config.yaml
n_layer: 11
d_model: 448
n_head: 10
n_kv_head: 1
vocab_size: 2048
norm_place: "pre"
positions: "rope"
bias: "none"
tie_embeddings: false
init_std_o: 0.00284
init_std_up: 0.0159
lr: 0.000223
lr_mult_o: 1.26
steps: 8766
Each number is 500 + 25 x the weight over its row's rms, rounded and kept within 0 to 999. Layers, rows and columns count from 0. Numbers have three digits each. The size before them is the row's rms in percent of the matrix's.

# layer 4 attention output (transposed), 640x448, rms 0.0419, rows 19-21,83-84,147-148,211-212,275-276,339-340,403-404,467-468,531-532,594-596, columns 0-111
101:480504433501539471510496522491507490463569493485463502469471467538494494504484514507502540464512464511501476486532500515543469517491509483513494495473529531493522492539554499466440486451495475529505507512531507483467501512495503501467540531539517536546470521517545471524472516526537471502483454490508527452496497519474479499506461588501
106:493502547533510469479519511443503514472507517527489517450514488477517515494512529490508488508474508523507508504480506471475445489470517540470548497466491505502500500458498493477435496491495528513535487519504495490512503516483457523497512485517484455524467508469530510475507512497511501472504515520514511510530518513484493480505516507499
097:506460497482493510528524504461503499505514519500516493503519490478501478554486509507496492477483480513495519496486494494508530487494479461470466485526491522474499492534510471472443497511541512520512464456505538500494512539483516458502491515508479534507508468482502494496493566467536500479499471501514472507545524503525526534498535495525
096:513508490524501489485504468500501444457484502527491499498560500518495496514551504530483517493449477462532450507507511500490484483461512502444532491475484537495522508496511513488489528486454512496508483510466488478489510501514484493474492481509516502514494497399531530469466503524510515465497486517488504508554483537490500530483501536486
091:512479490504516465505516514505479482483469487560507459448488472469496524537537478531514474550498507487528482523511524493511508454489584495497495511497462550502476524505484506518554520525464515474493479487518519533535480521470483514466487518561478472521486501489492512541485525497490496507491512468495508485544480524511541493507494472494
095:500496487515502515538480543511539505447511498557483499499547508493521488477462575512478504525506525534503539484446558493493499513460493511475491488490498498501451502525513535487478460458464494520472469545461475481486487483494490489480539515514499523494491456473534508526487514496519481506504518513493492489502524487539499514545465503518
102:506468503495539514468500525497488407520525489441477526514450499514493460488504469498504468487514485511503498423504489533498485526522487508528507490524504485497499467492523523559494483493545530477490494505453491532505506526524507530510500510541541489452521489488470500476493495523475517531495502516476483476488461485494495482519498472484
096:538501530513503540457508560563498467498489476516506512507497478493516477509530510473457490478504457505495485527475523485522494527512491497480463495484454478490505511500538518494517450463505492479477492495505464490491480503450488474527578515526533507500515477495461494492494518531501494525487500502485500485554489454502537435547493519554
097:508519480498488513487474473501495488520519442485499490494510556498479498572500513521473492455517526478499486475511514547486557481500483515508494507537453493496494501512500523519503460494452528566483525512452482504482491505481464474495478502521503523490500510522532491505509491523482512480490488561540440462544536490474522485503488497484
111:447447480543485518529473471478508504520559504486514487491498496528525483451553538494447484472516495506461452500492482531523457529566490509494499457510557505532474486482503517490517491489486507524492516488463444520488520489514496505540516492460543555528519515486507489505508531482488489498498507478469490505487524496502456479538539481510
122:502480473507521500482471493495493492499488480498512523507514490538518541473482429532509503522490516476519541515512489501527504517492466489483515484496488470509511459514500521494549543533510522458521500490490486502500469436509492458497462474538538466493516492486460499494520501518502502497479467434501446471504482526478529485459507468513
101:524519499508476488507493471523513524524490529479464490488548462494474485484521528499516483539484515512500494497490524533526489507485496491500432470487505514512507478507502518476502487469536480510486473491493540476498470490459482500490508493526507478472480484494495526528483476518491495500466523533487446553502502501528523513500493452494
103:501464510526541450487477489523514418504503464517478478560490497518492505531472510520491480523523496508476533504492509467464529493474518517510519508519476500500477470466505508475489504540545504469495488480495486516481508473475525518515457499518487448507505497506472538543508502496481488520451446514527478468544509470495522457506501515534
090:502486474484505474558541491480490528467502500490469492537552512504538485477478541484499480529496518487502528491530483463535504503482523491496482466496493505486496490473500540467482516457494542518475502508478493483469521516476487479515491503517463488510513454498535498530542459529540480526489475509479492477502497552496513487514489511445
091:506524527526468487495495480474475499554484503488497486494502505517509564536488491496545528564516553501476507472473515489492517503537496510514519500476518498486487484464527524505505500545539498487475506526495472497516479486544515501519522510503462468508482503467503488548526503488497463517552513475515499465498462511472516481471471470497
091:507504485495471474493470511458509522493514513484543467473511499490519528534524528491536478472470463495481503507491530500548480471511474481531536468495507525503471506553478449516554496463493411550498489461487495547479528475482506535471491488498476440513457552464494515528545522506549460477499512494528518487454495531506530515534454510475
100:533502463479481443538526504502506483538506481505518480470467510500469481539481475496502527479459502514497522533525524537466510495483559501515511490513497503548522491470499518510529556494492497452486508495503457495505485496478491473474509539518514508519508525563467458471515537503518506532485538495462481561500506463526539506510456562507
109:517507502521494479460469515513524462529511552480487493497538504506479545489472523497480492523538522499498470487464473515506462527540549543492513467498446538487505501478504479482514495491490518510546523534447469532524478528494528506484524496496499456440483510511456505439480523524520471478517494516538472523517538530525485471512455493495
102:521461516497497505536517476488516496535531519483480507460490534492511474483483519516508531487503512491473485486495469523465548522488451498499475499494488511497502495550488495504517483505510487502490499517458473489492511503526492517543501517486517526467488501503528482566515493488502471498465476493546468554515460492506511530492479531521
102:479534519510465469504501476506480526479453526455521482526505488501482502512517488495498464491521521482475493455499497503466454484497498469473533483497538463528514507496485480494514518487472477506525498527498461476482475482495468495532489488465534552512533485482509506473507489500516495485498452484464510497511485488492536486489479480490
101:505511477497508475498523454504503539485529527512512516460537486486535533499532520497488505518523489477503474490541527488529449507467507515451514489503459484493518506474472516509468469489474515479513533509491518527467496515513510521525509509475503488447494519467507508513473481523528509507495511580475519487490492543461497530496501480513
098:460502488475494487479503479495507419456510505518530504541463511474483492475449492472499508492553506548488507508498486488469505530464482499491523480546510532498507507521542484514514535516491423503488444509482491507445488543484519542492485484516547526511506485507491517539524517428505481475506515435471516505497486482594504496554473481497
# layer 4 attention value, 64x448, rms 0.0276, rows 19-21, columns 0-111
099:499538510467503493475471523496475463512475450496537506525441489520538513495475502485553516490505546526517528532480497513460541539508472506571500503548531523535502543463467476494492472504547511489485516514532475499509491493484506494505498488510508478480586532506494495498472455505558513498497518492525490496531527466502542519467536501538
104:499533517513491481513497502518484540488499483507510505507529524509507527467512510502518492468503465480492435497507500497516484500526486451511488503485494510503568567515505513488524481491522471535523507437466517495450516518528500518510469478489502483493529419464500525570485518477467490493484457507480508514498522490499464504506500506533
095:502511466491569480498487472456471465477504526492503466485527487489481550476479491493536509529515525528534519519518470548490560494473482507564489475447541466460515479489519501426534546516539470523447516530508500513520467511472483509462490526501515488525488488498481496521494502500515409500467473496475493503466493492488481481506492498519